config.toml
head_dim = 64
norm = "rmsnorm"
norm_place = "pre"
rope_base = 5700.0
bias = "none"
init_std_o = 0.0039
optimizer = "soap_variant"
lr = 0.00256
grad_clip = 2.0
warmup_steps = 200
decay_shape = "linear"
doc_mask = true
Each number is 128 + 32 x the weight over its row's rms, rounded and kept within 0 to 255. Layers, rows and columns count from 0. Numbers have three digits each. The size before them is the row's rms in percent of the matrix's.

# layer 9 MLP up, 1024x768, rms 0.0976, rows 250-321, columns 384-447
101:156110123120188112141198126075144129160074165186137137157120157122112124142185124118127104166085147069155169196094172114141145155119122162141188128118105139118118107129105102120101054113113106
095:102083135182186093088134195113187098088144170206121169166097096178106110102087106136120139116151197146113114138091194143122131131114113123140116080116197113162161139186100137140169062167147147
101:134091154119133144159120158107108183129110105132151091129097135098101147073127160168158097122093144098103124120062138136071130120068098135172177164097135154083167114089130089092091103105126127
102:132077101091132148114130130178174114080108103089096113076179147123142136177058113094109084107135117116132079102170105134166159110081143143124161128112161130147130125131134131144110069122152143
097:179167116153109135158139096131142111194112190144148099134123114110096084131192137151093112081133139098065192074154122128119135142137116057148086053180151143069135143104157065128145135112129108
098:188133170092152115121117158110081085096153109048140088058067167139111096106093116118127134130172132094155112102121135125185114120094145066142133138122105156139141125125095120149140157163114141
101:105178109142112091150115128168129148101149107156128119087108137139168194071133107135092125119160116135122117097168168108121152174162111113124163138184135149143166140114136138123118151153112166
102:172071081118144106154133134139167154102001110121125052166176090135143158134132084173118162112138178065150074130071121104165137126087105155150118140081089115125175107193084169169152115137161149
101:118142103162139091146146110074125122175187079078130119103201132170157120087144126119132162112108202134126115148038177080128088171119094099098085154176098083173101142158170157158209132132128149
098:128157125151120121145135142089137082143134150137112149118089142199199124175155105112102062102126117062109136137156099158119081113098132124179150139143126161108178092128130144170099181065173052
104:143101104156120157135098103167119140113028160123142100110112154098123140115125107073065111112068142115171146150097146149181155131120140171144098182152161097168159095102116139213136154119142125
099:134083141151121102102164156080142152096142141119195126193160129154131034146144131100170149110114136095139108157132153137117097133126155118092118158045167116116120125087065130045124166095104128
101:140127107099130141143169162142105038120120164162113129191121085096119139088154115091184153083138125173092100117123131129091103178139189112150101170098125118077127090107146122110046157158115109
102:098132133100173122156165145165116151139109070121141177146132172176097144134125113121135080166188148157058138083157127170147078170085181160124110133173181099114091103033162163123114089121168107
103:161159139116166112144093141130117119151070156122108174104101035125122161135166138097134165148122135141102160125099078136153172158112186103198116124119151172142143142089158192102132138102143083
101:105125126086133148058157125111070180140156175154164187127119194138118126193119073149108112130121093153137129130141086132111143142170081132124145089132165152098166145107136105110148092110120104
098:116099174196120086086187132103072149135124126150112121111186179111197148131158090137179129128138120101139114105151093125101084148151108098127205080132133106130121100114100144084140159107193169
101:162167123122097150131140065112171134054087082101102126086137142141178113144125083121120141124112071095134152082125050108113075141121175128095166099145179131121076121119102096124119147122081141
101:152153053150148070122159144150131123079122157118116130143139107155100128081147123098101133105087070144127170127133134143140110142121073112098166131207108140098121078077090121163152116131115069
097:063155157170098161097142093170119105099167124120070093101079135126066145104116152108125179111135112142098175132154095104091108131158154138155124149089187109139073132077166118095104136103096119
096:055113107123116135154063161118126090116121131123087162182090165083137127156116112181182104168123102115075136157131121111079135141159116101125124100124118118107063136105174142157124121150101055
102:184130132096068132098094130164142149200081151082099092069129133138092134118124154173112116104093132183108185150088129127143156113157169134182111113189133119223144121199129158120128110117113143
099:109114134124114111132094104148114144185158089137118093179108141121140174094171081090112121064061127148122133142114177116088086181101119101140161105147149135103087072149127137139157195138154201
104:139134115156156151111181125093190072158117131160067080189095137082115112173147127157186156125095127106116192113135152176108120136118160126077169169150099122135156128111096119170107140078095130
102:115138160167140128154130173109119077147144180133113127126115049180110100179076092181125164102166125104076165152124194140146137188107153170178117130100146123154117156142116116092166134055120051
097:103204113089128114111135129122127128124169053153118124185120099122088093091133161069126129170141123077135086130129109153115150125159177124136144112156122143101165103153048085128147156058168154
104:172117045120133189107139158118168202141176116147179090129129151137178115105111104121135115099105129172126122118136156158201174210109099164083208129152123193105124145112115119124216152164100166
102:210152128119120085118158132125150173092103095124099120156096160126064165126176114165178115155127118138130141089107123154117079212122214091116090086175174126180139113082092128091098072088139100
107:104138100137133176164104165170112131075129169138131197185121091139075123071075147129121094155055157175106146096143123085095145118059100123135101151120127130144124197143136134166100171109110127
100:104135129099136070120173078125100121119167120092153114097108176138142106088082122132182151160032059115118141178137107146060100038093098085132130133136123123137124126149127129104144169149122116
097:099112105095134097102107134137096130049166136074121182145125123109179113100106152112167112119139116119126076091080135082081144116143077101102132133112126083132148144155135113092135140120173141
098:148139131075108119189165145130125122145141180105125147150189117190096133153165189099147109099103148133159176076105096119169124153135076160145169099167144145100127079156095180136133138186124100
098:083146123139115108169051125120123121103102187108143101096064152104127128104125072153123179140135065101081146096106130097108149100100086150115136116123124120083098111117081117146106123169183169
101:100121191146149150094146179111177169154140195143142127168162140098131125147070126175183090148116108098136127095126099150181113115113086141130118058127081052138130142130113100141161158129147079
096:106157083108167138183160168177158129083155144135133102110146137189136096081118085090155129140141166095177106184119090174185123168136148128079200127137145063080146110128130114182183105151126141
099:152129096186128133142110128155120063155172091146154073132113177165115140195079131176134104148098142121151167145055160141156166115142102138141175120136202139106099067161196194134094146182118133
096:082121088237161164111122163125093113114131139119127173129120107100136198141130121095087123150164143194095125172111077133126053147107142176164089105133108044150198131160151122114115129077105080
100:178126105171108185085118118164160177078146158106120101097110056178173099157214174213123127126104124119133095169070160174148074152108172060177093151133123156169158106172156152107101221081070146
099:145160116060100153140088105154100155129149115116087176133085094143120142119115154159102132150149096165169162154170118131148155150128097164111088095164156080088171161050120097126185173119182147
097:089162175129166142091132122142172105178065162105101132092118067143135127159116117127099150123108090101206180156143134127164146129108185140112122140107138194079099135144124157103133147146095121
103:157128124164156117188149134106132161173131098104133113150070087123148037114173115110066093143137105102113185146080072118111224188112133117111095153067193148110087208084083149083134176089105165
094:137102135146140036152110098142105153126119134083131083104117119157180139086132136070137068148139186138148130144168115144049167115161082150127131150145140140139139151151110167104161144121161129
098:172122159159120115094163144157171138125104165006150092121091063094116144095160124116109100131103085122112122200170156089111136184178127137152114130131129123096167086084122138096168114172107117
107:137143159123145174100118137088192157150113110118096158097117132099086090140110106120131095136151105174142157132169157107118163119091151069122101071106133104141099116139171170120174144101100152
099:150163077159108084083170163110084156110144098156156152120134093102143145090111100106159101137067070094156124100120171122149129125193135120091124084121084086139145107105162143135168132105103128
098:098183170095183108119119116186108123165109133127082145146113106098184142194138136137093150110169161124089159210131149097117139080182118100157121056121178126127152171152200104129114141162117114
098:127151132171147103072122117137178086099098064150102122056142143109128081144096107169124195120139108117149134100169146097116106078126128160053106087163132121118152095136116153122095090149107136
099:197161142103103222051137124199146205138136082103127116139061127064095132128160093154124178145140136198103133129132097117147129181137093130066144001124130078109147133104112188106149111099121167
102:174150153120131096075090108133130183081123126130151181158089171129138166094127143128195122131148155174129098118118143164122122122170168163075127105122131121100095082161139182144095161115137147
094:063111168182099105181174149153138104132159119167145088096103168110170113148122094080064063157130158155127138108132081179136102117148210136111150123125101110134184139195074119172124143068138084
113:126105133122082139073141147169160127123157147126073106142171123122085155121131094078122121114134153101111131132108124174034102122104102111085118125075113105161130170089157110113146112085163089
099:147092105106075137129024155146139116176140028149038156171114115111189135175165165099101110175070125117205154104125127168121183101103127119099143133102089100116136155082140156118071153089130133
096:109159099119142132118116114119166138150124092121169143128138178143200116152167147056114161114095118127095077154139143096119148104093159096135101055104136151139159112093157119148091109128076092
097:151118141129119106146078167108140153140062153098113146114129170172112150065161145135174129174157103086108146138129148074125162104066072172209171108165109141163080125120140075109115170133084048
098:116126135128155130122147129190090045114183128129096149121146126112207106109089155086132153102127089131127126090070093120182118112129131137131141163144097134122148114162173082144167130128157121
106:128125156120129149119109106094099092111071027169156117117096134160134098096118123102161173145097119127131151141066139121162128172108092157104103170144089161093107092094182154102161137136054129
099:075084163101121098157141204188155105188182148055085189106113142159121164080146111086120139094095155102149057203110115128175160093144075160129112153149060127139089105132124116152091127119109112
105:155065084126178125098174131129107080146147120223132177123134114100089123109190092119124188093137157075119140072150085122114115169104144147134179137175153092096141134113165141167130145156101134
098:118099126158154087079151153161145057167108078102148117115074155122152106091127119141148183105132111148142083131099164174126148106141134118090167177172113193152106162172159104170103139036168125
096:105137105096127116069126144167084091153173147196131160145170163109120092129145104137118130090198156162068153128111156142094120140081090096101172166148095114148136100063066115089137124157126060
099:096125151092110133145101132160154079131109068108140116102141154084129140133166127060123116133163081129057114148032180100144132175151151075137175163081132163126088186193126158133116167077151159
096:137132133134138118211140122113136074083101126130098151124137139138107073120128168083147168126099111144091088134112148128154122178123093105152164168125202097094124121100107080155143139161080107
103:087147083148102069150137115110100139129041115133093158126184089088118111124179096142171076075122162146131185142115098101153095096128149087077106114145172157131097154136221141104155144088204176
094:133145078101100158107164119132077115107126126148139132135078101069109076132125108134116130110126122091154120137124117130143118158184169138139121158071136173099149168166159130148106149106183083
097:160113125147127186149130101133099181127116165127118117103138170114174123182071102093095143102146132077088155115128103176101103089234155196093147119067150074116155138131131131148150115102099084
105:140167138137138137194105091069128140083106151118141136119118073108102137096098127099105102112098138101130115103149174166176071120069154066143075096130109207133071065170197127105120084084150118
103:098153126047194118105151133165089146114134143057096142098094143070133102159138110150117142134213161166101200097100084072177101157140113145060109121201150125146157110089117125131117108114096159
098:107066184142142137132143115147094114113113157156062106093090108172148172100146102174154117056150130137102132133167079191115070127164136114101152081164154148125174044105092118155139102115146129
095:094161146093135159140166147130077148099147086099115120108143082167080174104117137155128104065097182158112130112150187132135195170156183109139073105128144159153138151128138110094110179142130158
095:143153151083159093088073146100137111110158136123198110096069146139073118119163130174177183190091190134141140123102158075132149134140134131152107143094108165178146145177113137108089151084152169
099:123063107111177087129142077192135101126144062168125225114185099201136108133155164141115098120241159123081108042123171116154135155179104142171107053102113110129208117163169136136134118175132146
102:073144123152074166161073077154099134179052127079147138210088159111148130148092127151170089054149115143186120150151125096115153104148118125101151124091113075184125118120123128104163124092128171
# layer 9 MLP down (transposed), 1024x768, rms 0.0952, rows 250-320, columns 384-447
103:094127101149105142182177138093163122056057101131182129116116133132048143109119124148146118141096146140130159133090151146121113138153116086116166128150115153168090151112139160175195086119173087
102:160118118142158129162105173122053199154101118215151150178133120207105152132127098188117142084152124108143139145117117109168116130087143166173111110142181094138098084060037134116107073136164159
105:099131149169154166078112140151094111152141158154112164149179129062137208146146079182198139152027157112132147140111147152085119161166155144098128147122108147140087114075176124086151126055155113
099:087112118104065088120130076099141094076118122086107069137125102166147126119127079067148109132157171160151128141141131167149122109121126108123155137133134139115098093142174136114159133170114119
098:096105115120162112119153146098157198123122160169181150154061114179080113159162120125107104078116111094129183054108121096181128186082141115123086101109102082172137150096126136108119156154168158
100:151148134145150194147093126115141141150158100167175131121184160130083102056186090178050141118106091129139145099131129157066107119106106089129143151145146118081134143140106171188081133120128130
099:177132150153103118133145080094141122142138096116093134122152156126135176072089135105133138130172132115093169108098107114092106161160089136103147123145157111175091122143122134158098095090116172
104:140130108088137115111108170108191080120141106130154115160172121119089150054131086145033136127138190123145135173105134122178130098122139154155163132077195076062193129129133154133096137203147103
105:135114136118078140144152159131077083125128098150103126124145120105116152149169099151116110137102130086164088168105143083064124118098098140174113137101096122123131119176113139127162152171119103
102:092057122135156110144119142126125078078140181161143100113162097142157105134128109166109076094118092111084132131108046098167097050149139132107095189144140110168126156153197199105113117112137120
101:141155121152132117056133138168105092147126082125168163134137139178121099082100116124177114082089119140127141153144118174186136067107127132174089133183153181159221114062119139173095097112138165
099:127115087080119144116086098108116095162153105118102144171161138116241100122150113119162160114168108167111149146180083110170155107082109141121148081129149116092145185099115088086089094120090083
101:100149134108101154078135126155077077132149203112194137109154189084107160106141153129072131046131171132185134179151099167073127079104121184123165142149142145119128113071118105120195073129166133
105:112132120093128041079117136118138064126097110155137138178174092134108122099095124081127108149077098145105141146159152159184130117127106160114144104115111126205108142076148142180090161105163123
106:125112102144160186162070146136091216130153132080170120162159134135111068095118105095118099079166083123106122052160143167151186166135088063158094115097122150199098136145100142114158054131183142
095:127079112134085137107089117156182160168121066095118125142171082062084104127151118110189079135157110119139127106103137173155142089137095102155182126093136145152163155154078081121087080151134134
100:113159162165177150111083134161203103123105082157108123094120079125177188189144105095099103095123107107123140087110120136148121109166070121122122124171073128167161164099182123124116135108150164
101:139147156130114125089102113093111121114141085162148153143152068102108138123108113122073159137098091120104102066138155146121111138172155126094107127141175115117142095090087108186144163117156164
099:174190088125175133134117135131147144130135157116098133121048153174159190091146145120120102183156173208078157097160104160129167175120129120136112134168145154146154125174113111141088110106192142
095:148144131159144161126140141183129120124094100104122116164089067109086078123154156163103080122126071115115110104108125132103096183091160168159090192095106123125116110118161119117104133182142138
096:132117111149098169078120074092144115105182153155090048131154074122074131113080070185084073123092151170146116059141095149104108069184140205082092131115086141107148150141132153119200105140100064
101:172147093151132141128098150134113165136112143110154131182133147129120111123178096153092119138170177168131169104174119091144122095102137130149083087139197053122083138197101178116143142077161117
098:149140107154150097169153108110065158086154133113113065143148135089127097122175115128150098127124135088151106150114124148156191140150065091127177136147146158108121104141081149160117137123161100
102:157173045183157172122133135084146121174150081161143095158139156077063098118155129178100161135148183114142132093140127162122163132163152138125120131157134219112116134119183138106105089060127119
100:125173153093114098120157147142144134104133123122160155105099147135074174169135107132126106178163130129171193076096121163115138111141170092098156137153151110178152156052092104129095171143169104
097:122141213115126105123148151084118140124108094091162109118142178171089108196149117087117067130154144133134086129151101126081116160105167103163155155104134140161132162132121109094098113100083157
099:110086154108127131092147173162101159118097148148159083154194119109129129090092127089165172104112171197098105149168123141159112108131120076079213172137124167165120140164138121107130142191123129
098:111107145117146127196146217057142162072140085167109186146165137128137133111171145108134090086090055190110166142149129149119191137085174133090144111083157185144169155096123122150145083055179106
101:107125133102131139126103123151181101117140148184146164102138102089145151161146050180169134165132156154059082053106106124096176166135155111097082161178114137094128125141111105204146132089113111
101:132148122111146086127124147125077069130114125073166159150123133107120145115102125131164091110166136128117147097127104112108133094136044096108135102145122143156087112087114148125143075112111128
097:156114159142112145147060125047144145168125119204131137119133115144118149094147105122120149102162126083094093125135130156115133059150142119149131092166151133111127143157099126123072080106158150
099:121169163122140147201116132054127181087147104068145132133103183067125171117149194138136176147104127177146131135071124164146126111109168103158112082167175099193092148148141127123134107079141132
104:150135146179110152155127112166156129099070165159115161181172127151156169130125153143143138158169100075160108167123164117126125171097123023151208099065147104104171084198108111102120121121172085
102:152131151085157160162063157118124120113156062131116100194191126119113163122123164202171138133104128133108126126109123112094136169045129163093087140167146098131157109181163179164144136087166118
100:127143139145138161079136105164130134139108100172151145155130142126144036141102110123127098110116141142123149148100125125134120117049134103117108166123137097106122144109137138118160132111119185
100:118132107107132137143164111106109113148125132125106160065058158107100083200091161121064113073093078143145142104152144083066165122130089147096151191161096127091138148152205131132117172167096125
100:071114106122122134148145147073100152108153104130138108170130118103135136161065127113129130099141126093128126222109171107145118157162091160064138115069075134122168135124110122116125132130143128
100:137166053188143142128107175153127111136123153114117106086155122136155150143077156146124155137147104149157170066135163129153091159163143143179170130115125106134060113115138158112126128189102087
104:107105180106140058117140126185134141124140087129062164150189117138100148143108111177119140159136136100195105121098140130124126090145075059157133135125115212072087151114113122123147164142125100
094:123165182151124119097077147114154126108119137087112140132130086073091127221168141184147114105125149075155141092117072155122156106139169133057115194165162109088109115119155138141136136104115089
104:065056108142157168154141091064125147140165146127137150093102072135115066123138097120194124111093156115128151109119110145139090159122123111175102145159081100156151086113024126064135121125141090
101:107126098044136146101084115136118092092088131144095149131134123105157138156118124129093127115121122136133148145114172133190137124127182057141156094107133076119069097162158227123159128097065155
102:168114093122081129109091123159097109130104072105162163108077130163134133089116145171111135162093141091103153168128108091123181096085116165095115131139133151115175205138134115108160087147040034
103:107140146145164131140158136084127097164142145163172173159137134106080159098168168145125131111085126153114113137126073123082152174091155188169067125118116152121141074119121164118147139124081124
101:107062116078143117132165170206116124125103153135135118156067125114133138116094142145129180134075157183099190103110143139104164157189098150159172042215162149093188107116130066119188179086137101
102:058157145136145082085076139133152139118153106195113119139079090117108159084095124108118166143077141133130112138152148091080133092133117177129069063149147085177160146145181124131095138092116126
098:179150101060151170179186094085118162108112128075126133159133122150124092112143142116153146130190146159154166110126187133118135127090206148149111088118121086072139213154143198132094177052115067
103:166112131121137120126088098094142166123176138103180149205140124144083130138128119130142137096183098194077167184143115130134114116130166143094168124101134086052107139152099149181119080162133089
099:110124129140122160137111091153146123141103133137166100117077174151133148157120146089150173145121117098130110156146116093126147162138104123084158185125098074132117078095171058082139168094091140
098:102204077153105110159116115121130101074133094106141122179110126121137124103153118140120144153127175121135102161150099133112122115077156151122091149117142143129114059139098124140124122135118103
112:132135071166098175112150128132143113138140124101113131166081131165133148163086150150148073109110075128116118074164145060145176202167145137135169137165144177173143128109151152149087129150081110
104:126158148111142178093173152172127126131142138144088165100161171098105129149082101177103096155138153169147133151093061122109143159182144146106138095059109180196182079200132130086137144133110180
098:083139144137076139150137142136148100104161142148119109090121127142152124189140087112105198154148119137148204082179092082094142092141117096105103091105101133120111162135129143154182096096117122
100:170186167147101141097172112113172109082173133109161135158128157078117148055105157102138079067135115104155110203112178152121120199116134107117179166111083220138089121077157124193115092116114121
103:158086133104118178115155132076153144147084154164140127113069107146187125100089145143122105096110155098159156163131143141114152146107109136120171165167111118169132146111119131175182109099153143
092:134112173100109145181130095117132139177132194184169070093123138131175083095088086128105175128092166192102109115127101116127138126130095105158081130186179129129102130162117158093093136168085153
103:125133173127113093057168128123148140137155082131094141086169140131108101132172059070148139124158078113125131126130037134160106153093099091119137114131164142122115142136167122185117127122115110
106:106125094187099126160155084117128175142160136090193121118134143145101191096215103128204178145077155179101129126111095177111134123062132136214084139099092172158110091134088035164122104124213118
096:112132071081165099143093162106094148128097092155111109111121196101114113176097145155089122034123117083116157148158080121116113129132167097193148130134141075118170033119155180173124123150136093
098:087129162061102158189152169090105180158141099103167120154145089133135171120142137117082069122147144136117086113161176108111148107101141107151119058154146112069126071170152095139100106115164070
098:071121134203174142078143135153126160137101091086146132146112118188146148193187150133134140107181135073105127096106115113128149170123128153154070140078157126127111125100136136164123151098154076
099:112096112157125129114096104122141112116128142183140114092187094133169157122143100168131171159105138108110180122128145093094114166157140161072148095106072082136073169146100140108154146138175109
101:140178117127164083066127121128197151125048140121094115156153129095121116086174133192109123061127096111162130142134109125166112155156177123111169100061151093134104090120140164123126162101143136
100:139186167091158124097048143109158126162135095156091158084059130068077157153115108109104134121169158079047140103106101120165106128110108155145160147200125122114162161182110112113131090105117177
105:158126100178124165104088125077115108148089154096090140122166177195139194163118113172135118099142214107094100111111172160093071125061154146163063171192188159101173137183108147111153152131131096
101:080149077137122085182019123147134147099109054097098155050116109157143149140151115172200138137132091116111098103154117117140127150158099126156127108117111150110133107142166143141136085129095067
105:131152178116147137122134128153113147061201173113128105152118151092139175174128095086160166159079141117113216120096100125127085127184065126120058141211213088103099039099136120101144175072142145
100:117081155099090098122111125109098135126162161135103127131174126101158117085169113161146078065113100132120151115136135147136094149144089107153196121132076119154093096097120079151114190159139115
090:147161156104132195114077151125077120141135112139147171181097111100120138156113146168122136126134147110148133152180149108156087146122133143110149138106137157163102089059081115163133147164101179
098:105118128082078140106097160168127113134158133095125069092088151137118192121124142123156114099093093156121074089131191103176152158133146142058140131142088141132123137110126152099120101171100131
100:139082065144127137115120119186134091136252144116123126139143079136120138126178109116171117123127108148126155161136093137163102091078176123097122111068094160164105156112142136099152138143183143
# layer 9 MLP gate, 1024x768, rms 0.0918, rows 251-321, columns 384-447
099:151145133124090123113153151084115135161117087186141118114117164122144102165113153147151148130169093234128167126097092121123119085207199109133162099136124123157083125112082074060150150114159125
102:156149126134150164102160115175119097119199144101092129131178108111221137084115100159085156153163116160123137115117143160112208139129111160168098133103134133144115093111092100127144107103079136
105:064148200161107103160130155117151152141062177086111120174109100135144186086117160125114142140151180078092161096178154127109110142102117151090106090086153127191201108107140174134145109159161111
099:159077120098122110115141126187118080140155115110098071181141128159143108115161119164151130156128139139089110117083083170130131119156111107153146112142084082104138128057118096099133166108158111
098:100187137144098129137126100077113117153085126107085161066090157165091166055143125107122139083084087144101155164078107126151192155089152139141138173055079183152153106102069079137085072159132091
096:155148078118143080082062077164121121160126161138125074027120072135185171122109130137105165102135131126121163113158141080108076108142105157160119156183125092183113149118166151182116145120127094
099:121139171131124102081094138164111119087140117163137101095165106098137126078117150153097205094147156044103131160146127122088159148189129115098107092124191126135138131091202136101144134072194148
097:070099143159119098128148074125143121112125111124124168082144144167172164088174125102132136112116129122108193106123121123169154120185149070132134159139151124079126120087126137082096097140102106
097:158123194180134179135100107119114127068119197104096119177135091144133106071125137109166173176121122111157149129113153173087201155126121113166139094085101099147043124142191129081117075127147100
104:105162086063148145140169096080143085130123146140154163136133083143105143143116108078138143119104145116091136115139122116149123100139114135104172092179117088082173087114159121114195092122124085
098:144108187164174126112194080129091099142152164115186118098127124082111119096154155157108163156156150151107107143141152120133137107092158157183131117167132104161132131164064151189160139060103115
099:152157174160149135145177153092129158102109082130134127127166073128178185139113096093177153143104126089127209107084158167163097080082133172090106098064171144204154144167078114168141161124118130
101:144030107168123090125174108101128124117150099111077101106143126113144116163076142128102150135135165099116075064116100128077135073159091114143093147150145073127197102184101137133167124102120148
110:097163155070093131156047129080125121135117130180146154142060120153135171160116110089104109104118153132117158110142160151078170116111153081089104111075092136133137132143113187164164157117126189
098:152149141076154139121160166135085158180145131107085125151151077118108079071114149171148075124164085143113110102116107109133118139141110161164127120103100117142098106114108107118140114087128158
099:109123090160156131113139130139140167168137137133146105162141158136128071099133139132091099148100074222128106135098124172103099114110138150090114082109084133172103140127066162144122119089127153
098:124162145074158122184134139169151078143093153136128122137092136132102157164105102165115168151106132104115137124177118189089120106171149114072178084067108146117152106117143138107097090197140119
098:133160044142126129105102098149126133109059149159135137065138153167143117127129148143116120106132097126113145115137059159120084118129113125184150117177191162088112124157123135113089112165124151
097:086150161159175124192090124113030174162144119119186182114177158135135160131123100113190087112161140112137138121171133167163127087122114129108140079145110077142092138143156135125152144084139069
100:091160107116173110091102099140117065134140132142177152126142169155139142140117146102074102081074162163120141102067167078161118104132106144128175141124145161116119150184098103122150154133136127
099:096090142115082106125142093058105074108162155168185110071198116117130141084137122082099141121154119133118131117121108171205155114116077175122121141023164134069055135136110143126092119170087169
100:149124125142057153120093146116147104122159109166128130097128107145097164165092113114123159108163102105096156087165120127115119128084088143161087157140088124117121173173118134148113132116096129
099:079114082116142151128144194064128109160083094124153100129075126174117127113137134151160198069131134169091136156089103091076124125180156161180118148157123088144203166173160157151182122115123107
099:108128040122088144141160106178135168137149120089124186124133117149105131176162102101159089121165117098106116134134116178179116127099138106155093115114177133111087133079076092132110062117113109
100:112143082133160156133214196163150139199157058100112124201107102070108123139152149119140169149151156087176117100178075104097091101087125136066214126085066167153143111184149161115086103121195175
105:146134152111166136095111133085114134148204201125125141139117073131148121114154151142172070143152130088094203086146131164167116201119124177078063093125087113091128128136086155092138062080232091
098:246154097160142184137170206131151124143141122136157154109065135122125076154116107129099116130107147169082161141147145106155149181144148180161100142154174130107109160088146118133141088100130083
106:122134121120189175169119178166136124123111180168192112190109175202142123075086160150133096215096186183082120149177143108065096168109112150101105186116143129074075103089098114175139195117162158
100:121074183109170081141132126119130165114117078161106127123136127147184141164092160112144175154114142140080144113125150129180102186138137160124079130146137150119120101133109205082131179173074159
094:146113102182078155115145118115110135150073130149165110130107158183153173154145144143158146135149121151113159122138091131134138122091118120206086168151172112175094160123105143114123148179199101
098:149128087096180175132198080102135099134135166132147199130102098134094127182073039133104146129114151130087133112116152131179085124225139144125155124114104186166139107095127115114118198158090144
099:086140110179125152107154157163117085168220141142158089121070201150112115112111186148133153140117061137143134186108108153119143122140153138143158104083113120097136129092088117137121095161121123
100:084113132124136117144158153171072144154161200129140070119182113138093131120133120126109125132110137154119074100132095108154116080102133090168190100135175108145146165115105142092109144143110135
094:186164106196131121166134139054172152122151158103099131111152159132167086117136058152101173072119120123090145094113123143248117182135104106083176164155135126143152118131180169147141144140080077
098:188146111140179130096172089183097146127114090101129166102109090162166141167147138172160116116067183069114112146152083168192135107178093081074065110200105108157123145138137154158143162133150157
093:130165143104130092166143098088121150126117169129154083112065092112133130173131100102155093089040194129145139113109156212173118147155082103102124108100131130074111137090160120132135146156095121
101:127126191156095086082160143149135147103140153124107156150154113172174145100165131079141163172122147090097142107167081121165138165142093124113123113122107065134080124137110143088112090128081124
102:103135070135161105130052086137100139143123109179106150151112114139094156110103162170099185159214160142117090148151081164126092146128101149146106121088127122093155084123111140142104103125152124
100:112124141151150148095149128123051136169155109142075110135110089146143119128121142132136099110085162133142133125147132143114169146189056094143107082153103131185091180146133133103151226207157158
102:127058112125096076177106134172130116058114134114118144069060084145134160141183129133166135154126113109128161141090109120226111079145080093113100165187120143169094099154154095145083155143100084
094:125177092166186120171131112124171132132147159086138120091100124111147139140141106078120152062130139095093091058169137122114173099109107110127145143121164073124138090117163051142112050112103142
098:127133088135150164123092141162086100165145157126043140067128118151135117109141095119121072147060144104104175134135117118085105118150094099095108164043117160120091091192135124108138029147110114
099:117122129105189153083068134117122149134098138097117162124128125159118108114152140130107143146142166114132164141099102143139162139137202149112083168121113102147110157143101134072184147087171111
102:125097198109085121103112125083151109131107161159100098141156110152107104142133129044117076084143123098140100111168144153130101159113096107147090133098129140111142138115115146157071183092132137
100:069142121091194075106107104145099138129141131159098145184143177142103149146098087154124177138126178111107127112107176100182172076115180082115157085174188080115163154136131113113089105055098181
099:083153113105096070116186164125178089167101165176119096075113169145123117169149168112073099153147148161143148141070171077136112113160160160102126086167107183100101088100153107179096078128131111
098:172060133089161136094116152116162132157161020122052117093114099118137104106112099103159155115101119134135160173109099098132137104095117025115156099075105145116124060153092138126132129075096137
100:128108161099117117105165139103133180126119145119132174134120123085110110132157038114154116100173130146128146158099093106125195161079099218114112157152139138156146122129192133114160139139104097
095:165088157115099138134129106166119120101141086137086102148133140146061104120115082170102115120108176120128129134104108201146172096092147189100135174134152122149175123161111139133170184082154164
125:144109116172088141094194120131159170108118116090083132088096143125104164139130112134149116077094125134072193050139117101098109177166125132103189154101115130175180117118122194125092119151146093
097:178114093141080163135158196127156138138145151099128138150147187175126087074101110135159126124155185170096105087115145094142122098102203136136109148168165096162107142132176067162133137120093155
097:093089157027101131144135111152058088124179146161153105102137125139089137131125123125118131160111107106132114122106136146120108160157161149140163083165097106134097121131105089047139157101073100
097:114154091121156146085143127156117137116078147139104152094125147112096124159129138118124136126184141088114099189106131128174110168165171104148121096119117115077088146137089153163121138115130126
101:158161134150147123060154085147084117131118108063095107144081076142136202151107087092149178122102145112207176129102177146222093103124127115060177151145152152126133100138164132118157114124105127
105:125169136185116177097105173137030091150150164119104136177035131148177130149121134117127133094099113107100065131129073073139098130164122079128112149076113142134108110139189107116164215094097118
100:114113146208169071176075175099141080118106100150165164106071082086190175125132161099197100126138156163155123139091086156158072116248098080178166161142129095085156156147097085122114125191148166
102:108155127135161087044174148087129089135126165129120194101112103078080124154091165172168142120151128103124097133076108140136213084130116127104078111119092110160098123160091133102143049145094115
096:094100160125120156156165145206184233091122163094130120095102152144155120160140175138149131116090144106160134126097154105116175136136097169140141119100151109124146115106134200153067162130101117
098:069118151148131110179213102142185114133112126125142151177102161119091135115123157159147180099202074168104048145125149113164121178078128084134128113138142146091130116085187140140097163095157138
099:140107127069133077160166140079131101083113171174077138107123142148114077104142134202141068188102158114131160133093085117169087075084166131172137116123136134121166154135172137119169112139113150
096:086141132083167082095122139106115173140186157023131137203045139149121073102193122176117106141143111095113103190098151119121095138094135134076139150095137133123172105107081142128079115094148136
100:170123097133031085146105103151121094152115154159131146184154078095101074124129170091109127087129168159107037119135152145104135155142124139191139159150117133129137115126111190080096069116122129
095:124158150172117122093148082132087111118146114090140163065128126050146168167115101115120145131087164150131096100140114128106097154153099126146121164147110111125147155138165121114124151125144095
103:207099140136136113077093091147101134145158184095183134115187115101184162139096166161140133155165222154113219140156068145113095134125118114143137106113139089168122112097098100175129128130072136
100:134129122164153128255103149122146097098134121128158140039131082106142117139168115110106151179126181114137122135120156141145143104134116132106153117131130188097132150089151124137085164172117118
101:136152158151115119148116130141081141131163151106099134155133158138115176161124134093104086133147063120098143120089085110106105098096075179098092141149070092118132110166154122148105160162200108
096:129155152163147154177179078033112103115226122102099109082133159129172155100167065119136131108093126150112137141130131112117112126107127172102177135126075088100158125128094114084171085207095121
094:171138197147136191130170170189077139094129076104127134187113110169131155140110141130142137122089141095120111116098135102100116103124136139173090096138144122133117109152095125083143120143105136
102:110095120159134111141157107148115063131161129089124100134061105158087188110131108109163180163114122156158074131177165138140115112134141161203120088177098123151133088143098142155139135112196187
102:079148152078151118096114141139126110129117144200087130149123139131090156196106166103128160154118137189124090143084139150072149105092131091044140139167168137068073119141114105170178122086136125
097:120123131135187169187088191136113086125128106168125078123196087135087109160076182160105111130173121145113133094094128117127069128189160097124090150159147167077104034103167166079139119154137145